Weights of a small transformer language model: a variant of SOAP for these matrices.
Each number is 500 + 50 x the weight over its row's rms, rounded and kept within 0 to 999. Layers, rows and columns count from 0. Numbers have three digits each. The size before them is the row's rms in percent of the matrix's.

# layer 7 MLP down (transposed), 640x160, rms 0.25, rows 57-77, columns 0-159
105:371476523426569512527386466503521574568601509518462527372500560566510530526534463469440539523560488421522535529543581508583558550564539467589507431504575515431601506445428485526516457498511398481492458434482452343546494504535545584491464519504491506528524545516446510575519429507504540526473465500558517500502498495495405413499497552406513550526413465597566418488536484509519557553476557454451541462559446512461436545500495588485487486509472444470540456458573534548467511542556514
116:479416470556521543515505585522518523516587458532503523394457598555549441547508529491461497513521534576545572455496482517579528429517485463551515525470475548573517436429353495529423429507456561494481496503560542555489385494578599514471553562533492419468500570516463520486554482530480546499539527509493550535461574564539503445489480470475447470423531481459555534586524512444579532480530551402552482615436444499508607447545461542407556514499553448515577498471410567421426500548542486
102:511445499490427550493516509542529550427533465480376539456554498535490502560476468465507492520497566503502530569423468461466462506539470539485462453516560592351453517577435555499460451494500550593568471521559509545595463499467469508474640538522531437465508548489484507491493551509474558645474500437532490442514453526480426538495397496447547444550538568441493467522511434532465479495519456481610550415560494528424428473516509428454413549565639513396542524496597454482499502507514544
104:532516504586467540546450450531497477517522542506490492461525439486499447504452551512557494358488558576528599401528581578587542442419461544496460527493547544408572493608464525504523541439470488589503535545441537477558511553495527469492572474456578515498476463559441549443453575577571497462498509460459570416469453486478538449523458452619471501525496508546529503699386487551536501540506532517480435487569480474560440424504500490599447547521494513509483518532494569540504577492522484
115:537472554492420496478540585452562480549550503490461535562468572491539476518476560419486505467466528522402494425530541441537616422603495532481574502520473489494431524496485568451540538520459508480505569509474501481495438469459411412392541463565558420538500543430544578466451466441489523619574428475451536477531552558499484534401488458598474498465373537513445509554491490546509514415513434431523516559537486507454575444441506453463486563577480498435448419486577497579544437451486561
111:561480560409487494534481529505582465488459452579576490454609487494478507563448405503476563488525480569510586481495518570441433517542487499470451568501516508482512456508506471440587432391509577564475527446544539493586479424473554606422528496494471434618560498542500557552503487500473475470434545481537602629482360458587463519473462402495553527489520538522518476530542495470503530548515501372517577425442457570482497460413484497556433503462542517476515508489399482491469472477457478
093:493469491506501516533554473486560442454493544586490456457445510612555478537541539437553489469453456526523468429565545449583465478462490506525494493533558476459580539433449405523523483558491505499438421417550451520515446501551554490468506582509519526554456581527549468481570558497511512503517583418641444514473477480517517500470536573553596368475505450519478499522457446470549567613525629504458494526456483477554442553351506472550521553506520515477452530510401379489578527574468522
100:513474454488501501452486496451434523503454453452442542397486585499538496476466389482531445463506530398514584530478523587585480507522570543477481543586466395516409535533451587471534444474542506595640467495497437487475517428453621629487448472439501532527421449476471429539500556527486533488357516441568594540401391530499435511447523500469460513450509513447485512496465476504480504502484574521524498451471498502504547461563476478476550455496493489439528470570451439528437504573546563
108:416444476484425436501449552490542497545469485517408543494624463594578514529533471510440527599486564519557500562491539416497381510551497352492496510486523476583378497418482597547590480582528431566485539507480482500457452526502497549449508485530553473549489463552501542550504499402522490603491475491508502529478459478518396459407513481456573431465497529501492550439501514376452384581505595507513511521495469534546548416562506500465475453533483512511507456496500577527486458426498489
096:537528560420478584500533477467501448464547483530399457424506542468569390506503541537426554457486452567580524506528544520487460448527567471486542562519477505541567416490471421423506478502505466501542461483499446513503575635554504450479519475521384492539505569525504517413596460487537515556546565455460490356575448487489494528502474614502508417434515491546518542647496493565547491464520549479527522514504450487586498578514505549512494414544573517498454409532472479543611417499503442
095:676539516418434435570419530545504470511505484522484411556466523429487506427503571414438492403427525486545489404529485610545487447467467456565478450489526544481479475459489521507496469534576474551536571522459480401526514405435503535519528511487538454377514500506519405527456513445468505406442506430456479503519525558485496544518568561444446453476484398539457504515492502607464426476519579449564483546437501510533531476408515492399545551447414565503557511494497495545504553462513567
090:397511489413516514527475452546506489462484445469495624501508500471561541518453493421467449530536461527428446493400531398523533510541458474475520422414546548571498500465545566509562514399495419485537477621494445530491516592540475446493523425501594518499473452595474471522466498485572505545539414497534484567426457555473574472520436474409469541523553487486537427456460512462510463606453475514536501496497448466519498555531672580521449604512506486469432467492462562423490591472439518
094:479507486476485520569428502556468475460532541466472505481490448414590495468485476494426551472585485475501441501419521469471496454515453455490470553482511391452556581458563595511440466425590390485493464477510463563467499480483521536454568488530478535511485519552535522558528522509462595552509552601550569508470468454385483385583521442495495543394508515513472480438480490409522540585432514593489553590466460479521430531490519550484493570431546429583481409561574543520513405419489592
105:504565507466544439496574464534474507450437561514519529506479492534499597420438512476560516575540479460536562538612532472527412527503487488539610498445563603508474519480630454519497474523490582538548557571542487452466622454403512504611412470465578546562480445430447501474512526482463513632496536588544546517506601564488517501451435465460498559513611573542565561463457528507516441529530538564504517481472465499524440540491489491494576491479553545589437529508442491561434482485564483
095:496478589533464474433545571474508444467616506425480555502602492413406528493432477383478488497570549449499549423549471476460464546567462489488486487537481549447555574449451490442556501511500465500506454491499567491517483538589498435514536487544591522422522502512493510580507528530546402529417538408482497523443438494391515574441554516486424525546478447495533525471524523503506479561414501487528519571460492378487539464528613512549457524490543589512424593380564583447439488510522544
115:533507463502542585492382480553461541475525427556444512550483423556631518524469480496538421456484451564502536444527553514600611524503461519437621545485410372569506530522479471564496531423523559491555559432525519548482493572580464540489532494534583469467555548479525467616543459484524452513452545537556458491526506504573481578546507546513533480537511439439503428589542506463626519434556440471450565476529473467521488549525481489468556471493575567599546570491495460521434484551478514
099:550514566620468468452520415444483432532523412484453369530511437486472484509505464528466485454439483564574449532516519515559516503505511533543559451535570470516547435487457434559506448439527402562559490470492482407475492591445495474558486493467524552483525591412424462503481517565547482527491484485460554505462463506493468584435582520569515390500539526544566483520492472511519442520538632551532542473443375509514522449455510526477377542551458555463575445553447511575564570494390500
102:484513372498555531524490524474528459367473548458581432512528423484514519556469623491549502531495489536582491530571393483488446513475416532566542470436606512465509485549477465501506521536436479440508437504514480442529462512484473484480543567629493489479511522551589487382506510595490551465475453465450488529473537387496510576533453561395490493587450528571482501432470554465533499482405494417565395495546510400488485467450573499561553425518495531578525509503470459571432474492484475
097:527489400494463478553451547411470485477491498480553528512497442527518511442501493526491489580496460450440500442489489525572479535529472504444507467504517465483501575442413444548488560558585472577461431619564539501434509495456530511402428525486535513554469495494481529445381504506545565567505416385534508496385482457490507535455587588552487524454467463408578484484479473505497623560549464426505485554486558432543466408487556523431429578582478549480402470544610482485519462602498504
095:539436508537489463543474558535558418545492527526476494436425537539551552621481455519499562539507520525510461428395499573477415565447506398438444507570519565532573522464514537562499510499370515569556538456552544483487475473368469551528473400482562514435477444471487617457502570493454440565512444518535481442480526509529475591494534417454487530553438522517505558509484494560463465490544574424432487455646461535556559487503498559505420489526576537478507545475534397480474571526509484
092:484526569519439460465378454546510501431538420508458437596604468548525448452494473463406470552487471464435426458486401563501583511536495533575475553433502519533445508505573450467457455488483477508551454477474473518545473457582472494522559565547488461510546528451494528541575555417520486513474533562559559453451544601468549517460476559523486533485480492436485515480628509488559499517514609513426450575485589450417503575477532447563626550504486603436465540443591433487520486522482434
# layer 7 MLP up, 640x160, rms 0.261, rows 58-77, columns 0-159
104:523498474469571507459531501590492423473428452551526414428574486452383546443538478484470558510551520475451485448568503540525390510568473436479505498460496590486499533641501548420474449525423426563510484459477516392461500484552516512473456558587507492517486475572512561452569533484513545535494518572499509429497351419544599507547563432537476507578505519492497515533491566544497561485573516501534464445471543479477499456456534481568451428492510499579466488527421560405424552491594583
102:453441533583576546433503548526429451425447566485552524500471564499533503495491491501497518534502580520383474516569538512490495489501590530438505527545462515507493516482541417618514530571411432448481461493480551476527521487457504472529419448462481462505525432597565488538467456462549588422508462517464499442515510413509455462473565558528538517636364476509547550422521484528345580589457539551489498511515439484485456439414477540544391471450483539453485515446594534513471436452477492
091:474538506482474504531553528435462573536538538575474522486526545540440479479459547482442524639424491444521500515523510567428485531537482551489474498549464396588483509537455439508512514473527491524502474387412512438528469482484472473428522436457469513570426509515490442532518481506469565499548485577488582469607553549562527438474519477492531457467463541551448447590562488469437520385506509539513443499530508451665574458594494659474507493530632452417562491432508483478496418494543491
108:491512485455496449584441503554485559427531529434528565431434447571558530479470504429483525500474527452390543488488597472500496566440531489540502523405429463540391513461438530480469461435495455577544538461559410475479513498529376563456506577496513482502547523525431545574528514430481535420440437513612558477510601474491473426507536504506383508494441485459525507572550555530574473411482444484518464479469476509607593537504412433628497487500532522547447516510572514544452543522525537
105:430616523504553538478437581530518460390533516496492441531634493502512525465519472484555496503442530443516491522468602449407443429499609424388433522471489578496423526476451411509545480419518452411509531530438555441530488450528488554509542445492511503474508601465561487453516500523524453425517362464524525431495487519598518535442552490579519458493507519523506547540553469507475495567492511528460546400481477501443418515442455520472549429457460493431504528516467677515525503475498492
111:483459414540529540500485499589544584505504585498530577493583421481470440465365540486494440444492545446569434443491455493563518521474538445510447552471426472516527512457543504526520423491439527518443580542481488505531526479525543461517449500526511503498503505439468517525498440475510586479512619557468540544494494452508572544539398472554428525577614444508436466537491497432509600501579510583387438509558395528543508538428512404618571508577525515544485582557501495585455544486465494
103:469528584474496542431554568496555482576478456664551529481536436548494501589440508587477481532464444478552445454571457456517531571429438488480536510481382521438545536515551514519528496420546472410425513491508553530487579458506433479529520504578465467455451469495425451427518565560475539528535517497434562529434474526438595471461524556415482553509444487514487509541523446543409505608593496518504443525421493507431555429508573613443487432521538441525557488503500443468526397530507491
106:505524516479537500443564418477458521556541490474566593462503524398459586515419517580471587429490429476521553413424452539535496493440507567529491592587537485417522476512494475416481524563491478574517609542460517471413422513532428444597425567527491491482468446556592517524486419615445439522460493445464566570548427547525492432475427570503532532484559549485494496489526537547530546481434500510510501464441506505502412592447475460569482551553594436487495486522444543474457450438546512
090:323479563432558515502457503532479465621493498479455497517423515548529457472551549512434582538533475511506483540531578536520548544518507456422525507511528561556549507549545436531609548489558538366424422513484485472496470532588415550520452462473551481463573491488533471454401581484482472487554506523442557449538464507540458531466512538495547359443539522489367499608545488453448541442482598511542486508453440487540451520499444524584485540475480530476405528470500484462456501528442568
092:426595533491494499495584409536522531502460473454435468448511458477475525450548514410530517534469507524443581523473509480481490454549482504576530503405505431496535467488473461420454500459487517484439490555539516544452469491614496534460545473572535419451518491513583460536501529500417556519514462492410528476606489509486410518553564531570433494554478407567450500495515475602594412484421398518508416498585384439539477495588515379482499478505579521529507435428549558520482601453491431
089:432562452491459519494477602559535494401476500438646469555506465534514476519572473415559579455528453474467530558593489476502520505533418444455545554503512478492520437461490460495558497476437483477567522422368503536488564400516442453434519523496507506492534500440465505386614586535396494450465561558517482559584450571549476546496449475542477451427463464557517563503503471427523563439503462480502469509524618497437530462463401479454506512512535594561489543523528510474548512558447579
102:477548520536572506539538449537521572525483471426528454534434481464487503525438569441508566452525496471454482506553506520446512572550512432472514556578468483554395555443468478428448530491421550445439478427421461574584497519458576500512514489513528404471440413569542458587535428497458484551436478498512405504449509463552418551446567572524491463456511506391481498536530433486502495482598478449555542519583494472507566609520591593510574510607470518486574541462466501436441488400500424
093:437557461524428602478585494422493516489465440486501602456527513486501504548472530401498395495479512546534465507482422479467436568554574505510499396532448522541535575460486588537434530497566504504582531446595501604541437438502468553467430506521484553567569515485547440501481425494581505480474508434463576493476418501493504465401483570489543557579516492323460491491530488457516511457433498467522519497587544498457567472609460509540534482496474499542517570493486530558403504592573491
111:486541526494532544543527454501446466492318465463476449542427445520526496592498435479506471502497438500451466471523474519464508490601534540483459535553520540540538518457522441466582570502486425472454476530476523545527531595418487458425508483444455573505474416446481394554464560479471485516563491522525530527477496449594492460530543519537461535525404496531522555508563474547524562474493539518414408536399471551559681400490503428471465520494479506616502581523508464456535427421588506
099:481487449469495548490426548416508602503490533541424502540467472539576519527491491424531530578481614495543531585490448576529506613510498496454501451447492564548515580530532583477446487572556553461494386454485541490556453467420590529511562528435480545521505539516455434450512481503424491489534506459517470536480436466547504476448486506519432481473561481391329484462547511390502524434553488468514599452422404487559560574483536535610565538497475547505442489505524508545444526461533426
096:540471453404494621565516512549561468534438535489545553445501476465532473471526443517513588416472440492489527475439491610524377427567534520475519523393517622464508506483476537502468624598455581398527474471612539562483506479504560493466560545564508406468490515442569525464460503437501420398513452595458414515461468467569489545502504500481480490466487578426472572515498506503454530511468404542491539521540475390489494560508508533523559484507521512550539490487503506392449480541533561
096:503550544474518517508518394438460477504550546481522499453463484527537451427590455487447471433435441536356477454499507585468514546502513454463504586560484389498456403540473573524484467557541357558438501506479498594445581504535537518543533402529482568509565519544491549490517522491499502535564429509478550478483425500497572392571459472427446521453479498525499449566565544607527517503526575579454526426496407551477457503466439519497520512483470355446425507428468520525561495476512476
099:435456550524582508490474453528505500436457517477470500451521510473512444572586579501556495443582432489585491455464435517459565479456533470555444500536484386532538519491485509448503412486480457511508586485490506558474496438464474386592479527499424373396511551542429438522500454549481463407474538534501514473517566491505476436500485448559525588621582510480388461413601574486446470508503533493498499412472420498428481527469421479504565569426538493479536490426400439545528481500466460
094:482559451509514471446507459553569573472540510461485536511585477445475494361465563538580365480519525524539480513589516430519542460553504511526577503481511558434564474551528493355474532499568517489564565431557515440603527522488557493494490498539463431481498418473440521437548465514462489418473460571484533510465411525384434458551458554596519441461488525525455470461543560466533560570420529588551506522541419511464468544441523533527600589539512503542532434460486556566496426538513498
082:468612507444550475478446535493479481468537499344592476544443528626559516475529463429380462441566400531459486517454496547425505480552605479504521473520520497627459593457514502545424489560481489488509523502538480561529526458523497504521520453429466482463456486572500502558559474447434506480373534469469483502484490571486464561527490410534528456547507467449423385512470533560562502454413549494535506468427531563549564604516436482426448562495510523549499493539472507600438485465480519